Weights of a small transformer language model.
Architecture: RMSNorm before each block, no biases in attention or MLP.
Training: a variant of Adam for these matrices, 8782 steps.
Each number is 128 + 24 x the weight over its row's rms, rounded and kept within 0 to 255. Layers, rows and columns count from 0. Numbers have three digits each. The size before them is the row's rms in percent of the matrix's.

# v: layer 4 attention value, 576x576, rms 0.0449, rows 283-287, columns 432-575
# o: layer 4 attention output (transposed), 576x576, rms 0.043, rows 283-287, columns 432-575
# q: layer 4 attention query, 576x576, rms 0.0466, rows 288-329, columns 432-575
# k: layer 4 attention key, 576x576, rms 0.0461, rows 288-329, columns 432-575
v283 098:133148121172112152141138154141152186146177164111151132108172108119168115093128125141130156129108107140091108126149068143156088157120125143123122116063117111190074153153127120134161133125128074155139110134155134129097109103121111163134135120123134161115156128135175135140129097144119126120078147111113096155133121150144186128129142133105135113106114117137143138112156100093110098185101159190131124122120121129077157105066133186149164
o283 096:089149146147116154152135093115144137116123116136128145133146152140126164152158120146067127123119185118121110113147139137090135155146138105115122111121000121102135087117111124144158150085170149125126115125180087126135095137161041195135147175165125158124109153122115130116135128133176138139138149138125109134127126124120116175113089104125105141133084167139149138129132134113149120129114100140163160105117147113093123101126095162130131
v284 109:123134130091107151141139101107129156148119092118141128138116127098094124123126068139129151110123128119101109100118155142138127192177168151128101130149156119133100159101106135130133131113178179141124168092104114128115121145148174106143123106152085130131138123040102136103157138152102083104142103085167088134136101127122121129169130070113150130111094137112154096115159158120130169084115180113160151166105203127142156133122145134123159
o284 106:138147129138160137099162121112127107118145104130108129149135149124110099155114115104123124137085227111143145111151121114118100105115100098130113109142146127160140162086118094143163146132153113082135121161102156112137129130123177181181122170130151078144119128121114122108119102118109152115120139080126119124140143132140103092139107146126131086127098086130130107108134118105121136135150156112113112153137126128156081135097167110136140
v285 104:105118149092152149167127104098141147093105116125149104112138126127130116147137100093116132144090144139138147105115148152147113130084131108139108079156138126104145147100124155129157132127160186111144154149157147120147205125124077115125122180150096141126081094096142127126121160112114145105134130154107144129076103119082137131130132106110164177114117116170140131166111137137144100093111088153115118146124132082138126152155107105141105
o285 102:157131131162120112108107122119116087112119154118127129119128113133129126119148146143129129128088081122125131147102111108134097148118148110134156137134118112138110136128119170087128122148110080157117143114112156136128148127163186080141122139126125158121083128149095090151143119134085083193118093100141211119097138131144161121164137125117129116114120124134105117126125097108137139140134138098123163146139119149107094171147116148120133
v286 108:134086104160102125125119139137122095122137087127087088094140124151115120125180165136130118126158110111121093168128186116100098112116136141127129094114147119114146136101111085119176121131114157127118166096175159146152097127125128185121167138135107162084111180166132128110163120081106095143141149120120125143134137097109153126146109149132109126120176155148114163111113087134120137108163122144100193162120084143118086117153125127110102
o286 106:111124126117118128152107133143137159123128137119103085107106104131129118151103066125135111122137099145144113141112137154108247141129130151124129160122167125125125111129094142119155131140132150163123139111077121117146106100149136146077148078076154140110166153159114140120123145154110081137103138095114147115134127121098141060110108102113096147143145150138075116125111151123120144121157121148124123130103129102073128132146112121142122
v287 101:140124098100127110171132166135134177118148129133138122097109143113126147138153160155157115159129133079107148131142174160087151118077126178062123129098134124123139088102155141107158080135144135154084093113144139127124169149130136152120145149155124118089168103183159102111118103082132152115144164162107106153112121140114106141120128138102114155130140148119124103100137109106129109157119107146091107145103095137111112145147139152174119
o287 101:117142081141107161134096105088172135115140130130130101160128107123114129136140151116131098158123114141115126143103104128123117093119138128131131136108043128108141117142149139112159126101188096218118125119151120134136078119158097127162130124125108144127094190146132110123116148156117109114138098145114166140110155113102140113138124088126088095130100156118122131154143147157103131142152108148125148160069141104059133162169113116134099
q288 085:102121108107161170132146100154156130134155123123124130147119101110068156059131132121151136146112125085141133129114132130125111147087098138124142180159071072102075153163139159119137124120146148149178112130129136119105115129141147074115166120083137092143191151118117160158139124120173096115093104117115149136159080127121104137085155143129133131105130150172133174120136124138131128100125154123127162156104132158113103124129139151116124
k288 073:148137178117111127131127154134096103157125108154147100132134130139111159098135103136166134138163107123090127148124087132120106102101137156111151131111133142142152108108137106144121116120148116112124073144139157160168145108118087134112131112143106137145097139146120115124100121079157130154153102113179121140093113122143152098080127186178129148095135155158108078136127128091125137155154165117105126128132103125100099110101111109112113
q289 082:117091157110131093138116134112128125132128087102150123123132102126125140157077130164119127117142123114153145114159139147090137081114136168099120079113159174155179156099119126136116108114147163144151116119141101126119141176157177122133112144122131153136125133132120120125131102141108137125144139160136069123113144139127112162128119123132132102128099143138124143136130136118114146134128133098136092122157149115147140132157139137174134
k289 081:095149127187133106163122117133168091109126106119146103171131123085160146133158142129117122133152079097112154156126133132136126154123084125083149119120099120119112117120121120129133128132121123140116105136165103128146139076136089140126105146128132132122115155147114135151133126136119114135129145119107111164056156139174100114144147106177147126128112129127083098138125132102116136126194146127084174115143153142122138153094105145099058
q290 085:145125115126124147114147137119127115114162150139092177161095161135086128122132152120143146163129111138141154123128099141173099166153090107098159143124123088098105140114152148153146112134127140139138143126116155109099139092126093146109108113131132138143137155140145135100152130166139120132125116107083162134129121121102162146104117127129146154133114111116119153142083130100155120142114166129131118104108124107128123118127115091069098
k290 076:143137100112102144102124109110121127158125115121146101101155102132103142162112124103135173146123099135079134149115117121165100129107146138119092144122107096126129155118140129106118099128081129092159115108116127092162143117127128089102152128087111093136087099137100150142130109091145164124191123129157145066191104101152145166106117094138134134118096118104110141141123102146129144114081140137088116138134140116119114139134142150142143
q291 081:131112139093144105136137112144183140123092116129105097145111145128101118140099136136143141098129131113114162120076125114118123106131165149129130127129082172125126148100108120140114123107147176160144148111152103099116141126184152118110169135143112146108153117116138126124162097105126140153150137130107176126143115151142114133087130165112184184134150154141129143127141137103098115119137112132149141152145168174130121166130146126158106
k291 074:099121097155133148115165116158134100159158111144131112130124121074173149127190143093082125137143115104161128177129154173118101152134101088101137155117108106124082140137143167109136114152109130133081110131146139121106140141097078115117089141148155174133131153110094122148141116144139118155132125086134122160083167100138116115108127128138098103104101133147124155136145097095176146127154131148122171120134158140181162143137112149112100
q292 088:160139145156100120130128133128159134107096128111076109163130163108126104154110128153045136117177152141119167113116152134111136068120170172132104086109137195142156125118106122128087166113154152127119120092144117101139128142191182115126137139158107161148126106151108120130147115136144146127148120131123135109136151124119171152165120139085128146113096064122148157112134137106103142146132131130129140126136130144126173163125132123137154
k292 081:124117162139134131124125105123123130147124148124121145133141096142148151079135135117158113119134146133170178115122133135119170124150091166121120153125105138100117125159122118159147128145117142119128140161146115144167153134111129112181063126140158111140156099139103108101118130109090119112147133163095092158098148128100085092165122120105127134151154159148156132125098161149115118121126146141119142146159150147111110103119156140120099
q293 082:147132104130146078160123131111093133131133122130179125117145119146144132122145136169138150129146187114115121176084114126118155180111133097130110138132150141119175099117138143138160156159125135097149091099113124182181144128120148135122095109135164093116108109096124104140120139105102136135163124152115081132115131117123136126127156123128145122128162127118086085146131141115131125126127109111133152172135087106135136125146146112089102
k293 084:141127168110105164123112119092141161118102136095096147124144108155127119107072160115137136083120167155116118110125146112139116119145078161125088129133135144153124105192121110149147141133157107129169148102100132133100096171121156197138181110176078108116162135130127092133129147143103142111105102140130127123116141125126132106131115114161097090176139149128163171116113149154091083145138081115174112118138134088082158141121151122161133
q294 087:117149137185142114107153161085060126137164113156171180153143139136160140115178118147129137161104141119121139141178151148110154174096116093104116143135161112144104105112156144143163116166102109136118117130087122134141137098091103086170091109122143073165129138147128153102124157137115088126129137118146126135130153116158129122127174137125115100124111159088121118156117163154159147090114160139067123103117142077140133104146115121111129
k294 080:136129123076122172136117121118141118088154139096122111119129125165130137122105148133155099096102084165099114097120112112162109097138181152139134152124118138124141134153103121097138183103103145117174148103106145132107145121187176159132169135103090057088135121131162134135115132118106176168136118129166153126150097129124151133132108099131162149129133135118087166126132131138127103130082112104153147133133120121155127083133129149130153
q295 076:130115118140118140114149105131088142123184158121104122154123122117117097148145135091167116146101158082106126156097123120101123176151115103099154161156122087113104123121139126158134099142125138135124121133135160085124142088130104184134115111150149145116143129129155135127129110104107128114121091133098181112103131166124158149113106104131145120128147134122110112159121127107113122158130112128119131184114090115128125098117152121099120
k295 070:133101113119080155152138150135124115120170142124141142125159112137101118133151113121118125132133052125134087097126077170121113125128117134111127172126103138128101155103140170138101150135098132185161127145123155120159130129104094147119151146119124163128141182163118154150124143157184108129128157039169121154130155092151127104143141146136150132110124086141093169117134113106147139127090131114131113088114139084138154112167104121096084
q296 081:156173134166114137134115111148100127081103122136077162117114150120112097172104156132086133133138164143100112163092149128100133111089151158128115084130164115146158121132116116164125157129134129114109138069124149145153119143145147146159099130164113149132134104102131136120116112116118158081149133106106131056112162122135187136136146144136122113123105088131099087125133164121111113128125124147109146139156104103115147163154111103114141
k296 078:135137172116133132180139137129140128131129172126125109137167149165166110151061113141176113090122146171106138101130121117156140103119137156116097126118124104118121122147113133157146164123136119115163163113111124137125074113171177130153145084133067131128137118115157112135100093131055141132126131158155159114156118152112108089139115102126158119141137161108132153111124145143134064135112068121142111132130140151116180104137101118180159
q297 092:095092130115137119141133133144121134132151117110158153172122120142138132123153148119139114150108132100144155143124138128105135136132082080116137148160146116099102102111169101140135141139135158138163136109136148132128091133073110153121145090124137097136117140097127108164122096113108114086103103156123158104157106120139105120122126116157131081118166155117096174127086125129096093118137130110123122137131125116107121077111148095140117
k297 095:139160104163120114126101071142141085125139125124148129086125164122079133109119129187136135133109093121099127120098095163166083134123158146136154130128106114146141138100113130105113147109108104135135139154109148084096122106139115130137140154108134168140134155135133146096152150125161173151124142078162136124130125154167196167129145153132141165118083104125100131137151117145145139118163141133130107117128098099136096141159073122115111
q298 078:105118113113109109103100132125151147105147164123112128150112098118095123156136137097146113131117101096102148116148101133151139164119137129097127127111121105123116144118121139096129083132108118144157141110161147101153148142121097131158164094149127132113146159117126109138170127118172130121121117086112190124094115128117108149113090127133148118136162157142119102110123143117128135107134132114165172119111124144149109088100134097098124
k298 075:094152106146120105105105083098129082141109141135134150101126148099127165111165137142152158150121147123143089145143157158160128156131134109130149145123105108118118113147143133124141106141121119119125107119161148143145168123105082136139132154122137101121120151130083178163142151115152111150144141096119142156085134125117121111094140096124121140088115114149098117131101147132130154119153197125088147121130144100134123113128122140148115
q299 086:153087122110118144145132126135155137115122142127096056122137127103137129154105155153103125117137119148116143118067144129135122115148147157117099101133127186149138167154068131165121133077155123121095123111149144092102134119195124133096144135127105174104127142118140103135131151138122151142139135130135129130141139116119138095139095102140145169093133123155135136107169129066154147146122097127170110142151146130115080169103132113152135
k299 071:139122118183126124145111139120148148127126181117105175119141107086168139159073155107118142106135155110159189128174180105128126143104125130108119100131109144124128113165155105091148131143128107119095135096133093134159169140146168134165107114113140155124163068134110136147121108115056124114104100132129119150142196127168106136150147106097088120136139121103125097134102141130098110124167119154147166125152140164113145131157137184131115
q300 100:110141126125201100132099148114116101162117053124172125153166127086161146128152105134151099134141102129119134134142136141117131118082090155114095120143166140134132131093150121122172163135098149119102126113081124157144130106088119079153139088149128098175111153112147122147106114156143096157166147143152091156154141124161134120130191164143112097137126154147151146113137127143169152082109156109117151145133101154125114128120138126127147
k300 100:143135104118089153100119124148129149107141135092146126126126167182108128141144139147123147116048122121091091091100156111175146127142158145117130152130117134152119105136098117113116175109127088151153153144139140092085131105135087137132105151123139113086125132125143119118149158136126146139075169109107145103169075120094133120116128121078150114148084091122093169121121145133076099160104115166132072129150142131130123135138118129141129
q301 078:170116138134164123135158188115098133121179109135100175135146114127127094120149133136136136149118123124136131101147141120108128184129117115121182158157214124106149142105146119132145100153161105138188117104098087135103121098121112117140135103145092118155138152109169128149114132136114090147111131155113175135157122143175118203095138140111130127160139107117157126133103169120166146152165156105118105153152091120118080081103130141119155
k301 094:089124135113141119127111089129176114149094125102138098152123084065114171117145104130141124139146086144116148123118126130135135116117118107140132155150095134150134146150128135125147121119128180122147157147101153103105148107073111091103140122137123155172122135140097155139123154150203134121165123091155104159109137095134106101125138123159078110103100129137146155161150088144131167097128162111132117126122144127159146113118132079143097
q302 103:131134106138119129146152169112126081160117105157109155110136150101155124143093107169089139108177084156126106118162162116142131098083136185124096116123161151192150123129117146116130141110101109095057102124117066118131130126133141109133144126119116112134138118133101177105084148173140118145159118094162096125144142112155156174121172165150116130093053136158167093114125168139139121083144118130086114114160162106135121161172136188118134
k302 088:146104180111134140148126130146152149120135145126104138133165152167135133146102122119158095074100121164126115138144087130112108119155128181163105141109120154118112115161106088173153158112145133141152152118102102116121110134175155159144099115161122096130132129144126069120138124175121128105144168145128153103132142165077115084155097134151145137189173152122123135091144138111092101144109121132173092097125110139108161141120110135116117
q303 093:138105113107131104147145147130120149122145129129112161125137137144119081096097171137085101128110182121099103145115124119094140173124100098144171132135181105143149140122154136140170138169134154129142113120111146151144102131094125145150137102165119135090136115100145120136120098108098143130106131155080147122143096121134148130118126115098144129133149122089096160146120118095117128147090111123136140154110095140099131105050087093125139
k303 075:128156122122111125110104088085107106128135110147135152114090140101112143108133132210163170156134095142143077123116095157119117131150142149165133157121114103134169145108145137150101099128097130148111111123094139094108148124114100150130098153123153122141120174147103117116160167149158141104156149117171128089126126162161180174139147165127114143136069115156145129142103117143136151114177128164133125113108111074151115152124131149149119
q304 099:129112141133125119138169150083097144107112102106109170150167147087144065114121132076107113146146153120122102128178147124091133174082102131100109147115168160109154126117183152123145103181127163082143078128106123151139149117098143094149125093161111144123152114124127158131111120143081120125157093125136139097140153124121160183118197145109101090119134139121135104117103154126103126146113139105097116144118133142110129087123159131108139
k304 080:099142133120126132116114093123152101113131136125139122105119169148092146094162131232131114148104133104113117123102089169185132126146163153117185137128116101126153110104115161105123143128124109147135109141101165102096125134138116182102165175114106090108119174102131128134152174121178158151115145111153130105175100113126187136113111108137161183124111088138098143118131118137121133142129140141132100118140106099124127103133075121119170
q305 083:087120110094174109116124157147129145137160132115118163148133105120124131102169135103170134133112118099140128146142130129091133157119126122088151135146160108102112112125160148138166125157107125131175119132116144124102107114071093103141145081131146101128169145118126155150117098128138102131136136130102171164126104134149111126103132123099130074153164169111124184108108152136119110114122155122124163162095111190125111051084155074125111
k305 078:105144107136139124121110106106129105128117152148155145123138124090101131098176124139154149149159102146146158131117138160135155157131175115145099150144072131130120119149159159124124112160137124162116136174102158111121164113116117120153099157091150093156132134113139144161138175125181161184125130098113099129104156154136134168145169129161164156035117116136122122136116156102149153083150143122127153101112129119129140079128127155132150
q306 095:122104153141109138118103068134167123129141155106124089162110129128104137114075142137136090103152174153128131132108104130139130143156148126120165094096115146084108147149106140147129122137159136139126142177167173101122143130152134121105129140118106119146136126140128080162160085131136151123137092127133177114091115138073136086178058127140130165195157094096083130127132120126125156137164111121130133114128102163120151147121121108164137
k306 085:163151137153125119109092176128147167105160104125130134119103145152123100156115183152136150091136171125124148118089146132131110174133184116110134127158114137141128099073129136129103148148136139132128137096145139107109140130176146153114168130147149103093140094105113090102152155107063127126071112139091150140163115096157166146142110080134111141177112114149102117136112131122092078141148103120170120112120097135090137124144126112123138
q307 105:104147139146178129143108115112126140168127094134161147095143150156171146125122075146127135131158103173148131160194096097122119132159123125160152124132173128071152145132131141161147138122099106094131080128097113150120148118106158110137111128112130097161127115098173087172129145113145119131160107188127156143135144130152136108135132122129142182112160136130144124097094138131155150136138127116136145144177134127149112179099135183131117
k307 104:118120114124142114133141124112165126155140136129131127134101088111110138155109127119110144115146130130131154130120123086136147122153144092109125097119149128093118135126129111123103131120120151100108170157139116112112099127107092113100142120110138180117126105139160121103070130144114128137114112133123105121165123118171085155092120132150106115117094109108163103145151141157118149134087111120154123158139150166098113121119132152121147
q308 103:133117126135069147127137109155122151116180150152080134090115167145131130135130160156132174108104158136120141124122108075118147133151142151134130164105156104142158126152094133179085149118174129165137116148123108141104132130180140182121110148119138165111145098116153107171141126130170185118107165118102128082090083138114147141139078111110146133125175099145127109103122157093104097157122087159150134109146155139122137102107139111134172
k308 109:117094132118109096119142119141102118138129112150131155113117142114136087125121125088100121139113135153097133140152143148102133083146106114166108155125146129113158126089132110136111092150110152124111104123132109170181126183134170109128100141110123161124112130113143120119120115122101123134153109115134106123132149146113100188160132151093099118145145148105143063130088129096152148118108138137141182140105161112122103121140118136101141
q309 100:160115139115127131131109116118098142104123147146091089154127134155150101157076121135101135107148163129145117122116118111104120117137129172140051076093070140167138115144108124136099103107104133108092108119109100181153109154111125121133102127151139161119144128106123165130083111157168157117147121134168075105128128108117143120133089145170122121147120120115141099109154116104100087116143094139149122123131136123142134185148123157153132
k309 122:120082090096136143119158144116107134099107100150076151112106176151129134121171129143137127139118104124092088154138117154117157114131174124147159160110182136108172157097105146122135119125139137085131103126125150094091166124164126137107083182149117116105110125103136082120133121122131153124125147156136161111174126123123127202102131159085124164115144129152120070102120123116146149105092110150159133142158116130169099124112093116080099
q310 067:075150128143122119120156128129133119135123103108142141113154116116140122105138064069137136143121111134150117125138138108088125143081154083152136135131094100127092096147158101098109059133128130195141130114138117156131113122111123096150107108100161173125135156123110134097162138108112114112127137134113141129127136161146094160125124139090117132114139132115122093177114102159131164111147180093123132128110127142134120088119143132109136
k310 096:135154119149115102155126147145151090114147158137118142109122130109148119112132139079147115116137130115130153158151169175136102140083120166149111144110125111135072137170161116123119107153138121118097140160110173131169171130107087118127099113104137124132195143154120156126147134092114113177130104094099151163118152128112092103190166130126106118122167176082127101114088178138177185110118181143099149111103125129158088119147131154099147
q311 110:155164129149086145099101117107137145118137175122125097163093120136113119150141126123158118114165108074136126149100133109153111109158161158150114097115064147159123128121090104114093133093165142130113120133158166095095122116177145180092152125136126157120133128124101121133132143123180155124091133087113125124083127155110169119111096136130125142143131107153123109129180123125067103136136136118152106130126146111127183120132117090172148
k311 099:104114149141131140145154133112108137112139110106136139095168134180155145156106088109140119077129122206143118154150117090105142115158130139140086154096123120108135134119117122151159068123133136144120135089093138109131139125157133139159096140127132065125146122147120097070142129136086137102153106176181114147116199159092121125178104142088105118167113126141170098106105138166124117111143126142137136121139145111133113142107136145124116
q312 093:130111132112116115113140148114131175090153134112098145129135109131091085093135137088123106167094152105111121123115127129096136170135101119139173132136140102108134130151163135122118082182143157165175128128154119139115135136092117139139123091138122166106183121117129145137132096102105129122095128131075171132112106150126122119095122131080122108138152145089083142144106123156127116151106144117129148135074111157132128042099135100117143
k312 069:148158094139120118124136142136124113115147110142154144141128133124126136096163119125143138168165118140122114156124145165140121143090134133100126141142096091125061110151168159109110134206126135136090111165105149122121156128118097116131116118105128119128142151123140165140120154120151133176116109114141123169093129144131121129144177099150101127090135151156115119149100162125163135093125178118117141140084118105161132064154149138109142
q313 111:140124130137099165127078125139128138108158161130141073153089107153099175143126126136168117074117141122137135135119124110156099113171161137144161103119096113113126142135081088141126157081162108161157151121126153065104176117171130167103113152111115105124126120130143095118136126123123163126089154124138138132105120149107133106141064113152153142159154109162117133104162137136119110162131124144140103137151107117110167145105116106152150
k313 083:128104153141145128126161139124122157136116132102106123110106139150142116177100132095093124074127196114118127118117152099104092091143113155137092099121119152142145131118092106145147127082150117127109139088145095133120109143177132115120158105151133140117114117133160086106112096160089094083140115194115130132162131084123116103157069120126091095187125119109168131096135125170098120169128088106153103132162171164076138175136125144153128
q314 094:135118121141123122108166173172125115099164116138093155170141151124120138078131109144115126145112128088126134150109140160115157180150114099121134160166151113116106089135145141126146126146125127163129129164105146145125109103139082133162131087119131141141162128092149148136131135130099137144124139161087156138117106151129137129118155146107134059101114138118123148125091174116098106107090146128106159157104119132115128044105182085093152
k314 119:158124128185094119128132133125133092107150129135108170137161143086187125108154109087117158159169104137123111167193125133143117137135095137124097102120100104111103116159167120146131144151076127173093085126147154152185124111062084127153116124129137152133158129118121153135166131112114123145158084100132111135069150136143116135121156150186093104116157161126088134164067154113124164145127179111130173116103130137135132107125168187156132
q315 097:112108114110097162119076115148142126086194127105124084168110111140091183113121186147159127093089148107140143116100130127126126115157150117130146137132123094111092137149112132123096152082146123165112162172137179084149113124115126180109147146146136127113158104149146107142151111119132186110111162134117164126132081140082119134150111111136141143152125127136108163146147092128112094175105109135144142122120135146118138116120123107142140
k315 108:142104134130130110091134184117138181100138131136097143118103180180144095147103122129117124142089128122113116101138104125141137092166139132131082130140180148105155127122115123123137124135158125096133098119194082110118117152172145129152126097125160106118106082108156101117124109117093108140143131155110154112146100096087109118103138136131150137104167143120118132078118119104124126154095093109159105139127133128105117143114143125099163
q316 102:120128131100137125143156138143130127130134145137092161124140159126130117111144148088149110170131168099112146163136147158090141194126068099122114134138107125115140103128159112152129103155089170142136094135093140176162129104094148131167133081119135135098156143094158122161118125092102109144119084094083163117129108175146100111130202124092131120096133159126100166144104177129106132111106157099135154139104133130146113088136141162088124
k316 122:154152122167137083129130113106130106108135131144111173138147124124147105107138129135124131173141128144142097156159115142139113152104111120117135121131124120127113095168175165124108133167087116109115093110123121155148122111097107129145107105102128133118142155149113176127136125110133154172154119110148143144091140136133150120107168132166094144115161136131119109184090148138149153139149172091113133146114118104168142099146127189137138
q317 081:124131131112108133098096147129137139095172141120116151135130111133076154082128174150146114123114130137110159126129138109115120158156144114161164136171129126098140104136123148142096139119109149154138140187136147125103131082123136159118146118135125132125155114116198107173132125100123177124106123124080177141140091163127148139123128119108131119142126132107143163140122136134123104176118138122115142137107113145156130093128104121127136
k317 129:141121186127118111120165156117145169131130156123080146111134115156145087165081112096098119155127153139144091111124115104135124100160073136146119121150133101071156146146157133150117120172137146113121149096135064154163116154138142144148143085108129132116102121147135123114136102103045156113153131174109151118153078100107114105112138114143119101131175158132122117130092141108148118151096103099136142156111142140164124120115130099108135
q318 155:112141125141130133103134134141118080149141094150146101129137127135122202144111115177130132086130128140138127129125156137127120095148182121143105114131134125145121117138063114145129130064118067118087113132104102084108120109173112137158132175100145123151094129116139108095102147151128137136145126146155085135123141140130098153156104124165151139127091097172191099144168152118119124095185123145124140146187109131140117185131139175139136
k318 077:129087154140121124117136115151146121126116131109100134113132135134165110158084133094096115122144135099154140134130123127106112110138116122156145104122167167117169172109108093149130132073150130116120135080155095147148113121105144131126120119175132171123125089125099110122128088124067116078141121143125154092162136098118121147105105145104125114174130138118130132106128109122089132159136092125136129111159156141106135213100124106134093
q319 117:116119130098155115125144133127134136175094146121126148106118115135168088131131137110103134177171135137137111116159098117117127139092097130118089111113158137146135139137165149105124100170090143087115118119139097153141101155076126109111142123123133126117107125128111114146110121145147103120141111137153130105154131111134118114126159147132113141099146162111120161146117108114141138129135119114149143116102144155125102142132112170147100
k319 085:137172066111122146100122123139128099143144114117170138136141130161077151104142146136118134162134077127117112134088168166157129160125183109100147134133165129126122128128167155086094140152092144098111115171140137131118084157068100136139136122126125123135119139153073193113089146093156160172109112097169117143129120159146135140111163134124140152067103135144124131163129119116136102107117139140113137134118109084168137119141138138128160
q320 119:125154114084076116125147155126144149093131134129138145156152156104123107068138114083135106147119108082118112158082120121146178176140082106138120144144106136118118129130144119134126117138106150164157136146121184147150113125109115142113138083147113122127152139114155125159134130098105167129104134117085149116091097148120118098130147143096105128113123146125105150150090120140076125125106181124109129143094111133137136044135137093121132
k320 087:117139146170133106138097122120134114100148130118147166115161130127136129116137108161157136147131125152120112126155114116145140144114123120093108149140100072085098114133175173142124130171089134152149130121107156118149130098137115145161137131092137085122148146098135126115164121084122144169129138125139138170092115146119131106135157102147120146118151135142111113154092160145147112139089130125107153159108110106161113074126109154129158
q321 092:144128116118114141118105140139119138068185117111136106157125105140073168106115171146152119091092128120117138110103130136137130126180148131128177151141139120089129114127106125127104169091153109153144128169147181072095146099131130176115148157129100129138153108140173123162145116114110169131097152133095159130132078136108141118135135115138157114165110081130122155128139129128117102158107112151117125129139111130113164114113118112121157
k321 130:160101143140118113127121156137142186144113119101103119137108123170126109145127127118113103125116142080135154112093101114114126097160124123158125134130142135118148140101128129112126135141176138118147137110163087124141118167154146140109174101152114123105101117112141125137151109116084117095099150165095149103168103100106133118121108106141159119126162124123122134078156110097138132149090093122142118129118139136100126131109117074098123
q322 108:106145140099114100132111138133116136117186136118088133109150143114107112088105147145154083129086153117134149136120100106120145148133142135152170142128154128090131086128124125161093114125162143160174107149110068111112133106146095123138103125130137172131144109135154101164108127108095121108124131161031158099125134133127111105137140120118180123107176133135153113129119167122100115141086124131136145155118112149118119121109149119099117
k322 087:126155112120120122114139083128122092111083102134123127148117140157144099114121114124157153130138182155107165123150103116159125134152101121134130097126138131130135130148151125102115119136095110137173062132114144135096125151089120077108124115127113129133118120094202119146173156122166134158148147128146141158119117130131112149116119164117138162151150118082091116132052141129118159164175165112129145153128115129109087142163133191135129
q323 100:120131145133115148149119152130149149144134147130116126144142140130121174107097131112135129099126097111128153157144113105158144130138151159114175132145110116090106119116128141133115148119203144166159135120116133116099140096150130170114114143142103132142157149140125144144138151110087171127100178117082122147101118136135149098115110119130155125134154130148142145090125126120100106151101101131122121125145084097102167087111156082120125
k323 121:111142172118147125161120163125084157077152153074102073148104134150115120109129114119145118117106150069125142131138100083109187150148146170125111094094132146087165145151098124146135124105148150170201154143139098078082142128173124173101131135135116146147133126094149093137144154119126130094087151145128160117125135122111123126147135139138158140122166133101086155095155123137100124132102074124133124116142094150106116124117135071140101
q324 102:138121151101118130134118171167134108124168122096120139170134123107137102079089147187119098165114158121140152146171115138120119143114088112135165113127145112132116138127138121137104149129112118123108100219094136159147100119126123112099146106149108142124157122139171145135138131141132165126142128106072122106144122117122113112124136125147149071089102124100109190113118145107122112132093136130114130095084136114124151084115130113130123
k324 128:136120109143071115077143128116122172121133135150103177134131121107151060144161148117099134164147132152121075133179125147143102128109095128121103112145154113135127146162180138144142114146084141141084085131134137125131114131077106136121164134143098150132147153140092148125131136145129150127134113121169095126104127155138131116101160125137058127135140139115139145163123136123160124133130118134133120132077148123174142127130137138115116
q325 097:128160106149106141140086084099121140148151134136071110113117135118124155116116130123157126082152142135125165139143132105119139103118164093099114118168060124138119142107099127134090129085118151195124135118122187084128162107153155080142129151147147139107120130162105116152141153139140155104095082117105168118139145149102110129152115134122140143111086133145108128136155129127127144169175118127115123117142109152119147158155147161116125
k325 102:107158131104126131162152149114135174116142104118102134105115111168138133155138142101156120109098151136155133142126082067147136158146144150156116123146151150102157133169098139104117119105129117153158143079110103115093119132161145171099138120109144111169110132144168111122116138129110131095119171161142144091156084152110145116106140136151161124099138150103147185116164135129143107129172108141126106114132139118099140137156128161095108
q326 132:136131148132116144130156141160142150186100164126095162097119107137188078115131139118138127177145144133122123127151106116113086140096118156115094133108101142150116120146191174134138119190126135094130140115145109192123117144097125101149146086106125128114153138132111140161149131135145124123140120082147122116143122111123132122141149116107088102105176152113124121124118147106108157128140131126130145103068150132116122089164142116112129
k326 156:130139146137131127134116152117141095134137155141116172122177133110131093111111130114103120177139116171119100131180107117142125166122109140107105140132123095087118124155196173153132149190085145088114118111112134163176143114077137129163130099129121109121137103126104146122149119115121158170162117128137123168124137126144141138137172136129095123126149172135106087153063163107144108122118168116127160113079107095145106063128132108124136
q327 084:107116124131147112136164141127159114147111138140108162111148166096157088124139107093101126177162131115145141145150134115108123154093126124149092097137143117164131130151162140118134092173089180121114116124135095179155104154116143076134112088135154141126135142113093163116129115132132095125166102121120139126134168108144115125102154164094117131089131176109122113143100123133128147101119127097139137114090164155148081120134135141127109
k327 073:114138088135122153126125110107137123106148137125143150130149111104142111094123121170159143131108120173143102118163121139157153130133107127095123139148111093133096110161146168160118126169108112125124112147097173097131164116130095110143111132086149076133163153150131133132164161122140139157140148111128147140074113142149144125139189124110107143113146115152124108145089167137168119123133157134129142151115108114156125069120133140119173
q328 099:146144151125125147149100117119149149106116168104129121110126084155128117088132109131134098143148134121135115162159128098150077164112065153115169093122098129084122142147183172123151146170146176109110117171123127175111139132083130152133135110112116108141184119109140134138135140096141147156145105127140108120139124117135166102127125122133107110145160151095087165129117135109142149123101127105145146149089116062146157080131080109122141
k328 126:173135152172135065152098178141143140140145136140129141153153124128117105130103136114133135153133111164145100131192119116135117142127113155108103122136123113124118118137181147108145129144090163095116125146126086163159125133084153122135148081106096159122176087117120173106155134134140146156174088109148080186133176105143115119135166136175106126156115152124122125172099125115147145135100137112129157082091110113145116099118158134119105
q329 093:118147117108053125094119156122127118102156135149114137130122115143130079110168139114141111150139149117126143120097136123092108085096103105134132140113116078101135128117141122146112160123161148058154132110148142131136142118087131178115158105120147150116146129143192157149159139077113144083102079112129128118136112127164150118146175132167123067133123122143132144149121164126092122157112111151140132156081127091155213107172135126150112
k329 104:171098143122102112116137095138147135160107121139116141093152135159117116130121127133092113166143163109135136125124123103105095107134125109126147127127151089151173156126165146109127117175158121077121124122100131190097117140128117150137126121139131146118082121118121132137143121110106132101099114111114127106179132134146175137127159094089139142121114114110130137124103122156148080121125095143133110152101156110144131116120089095135091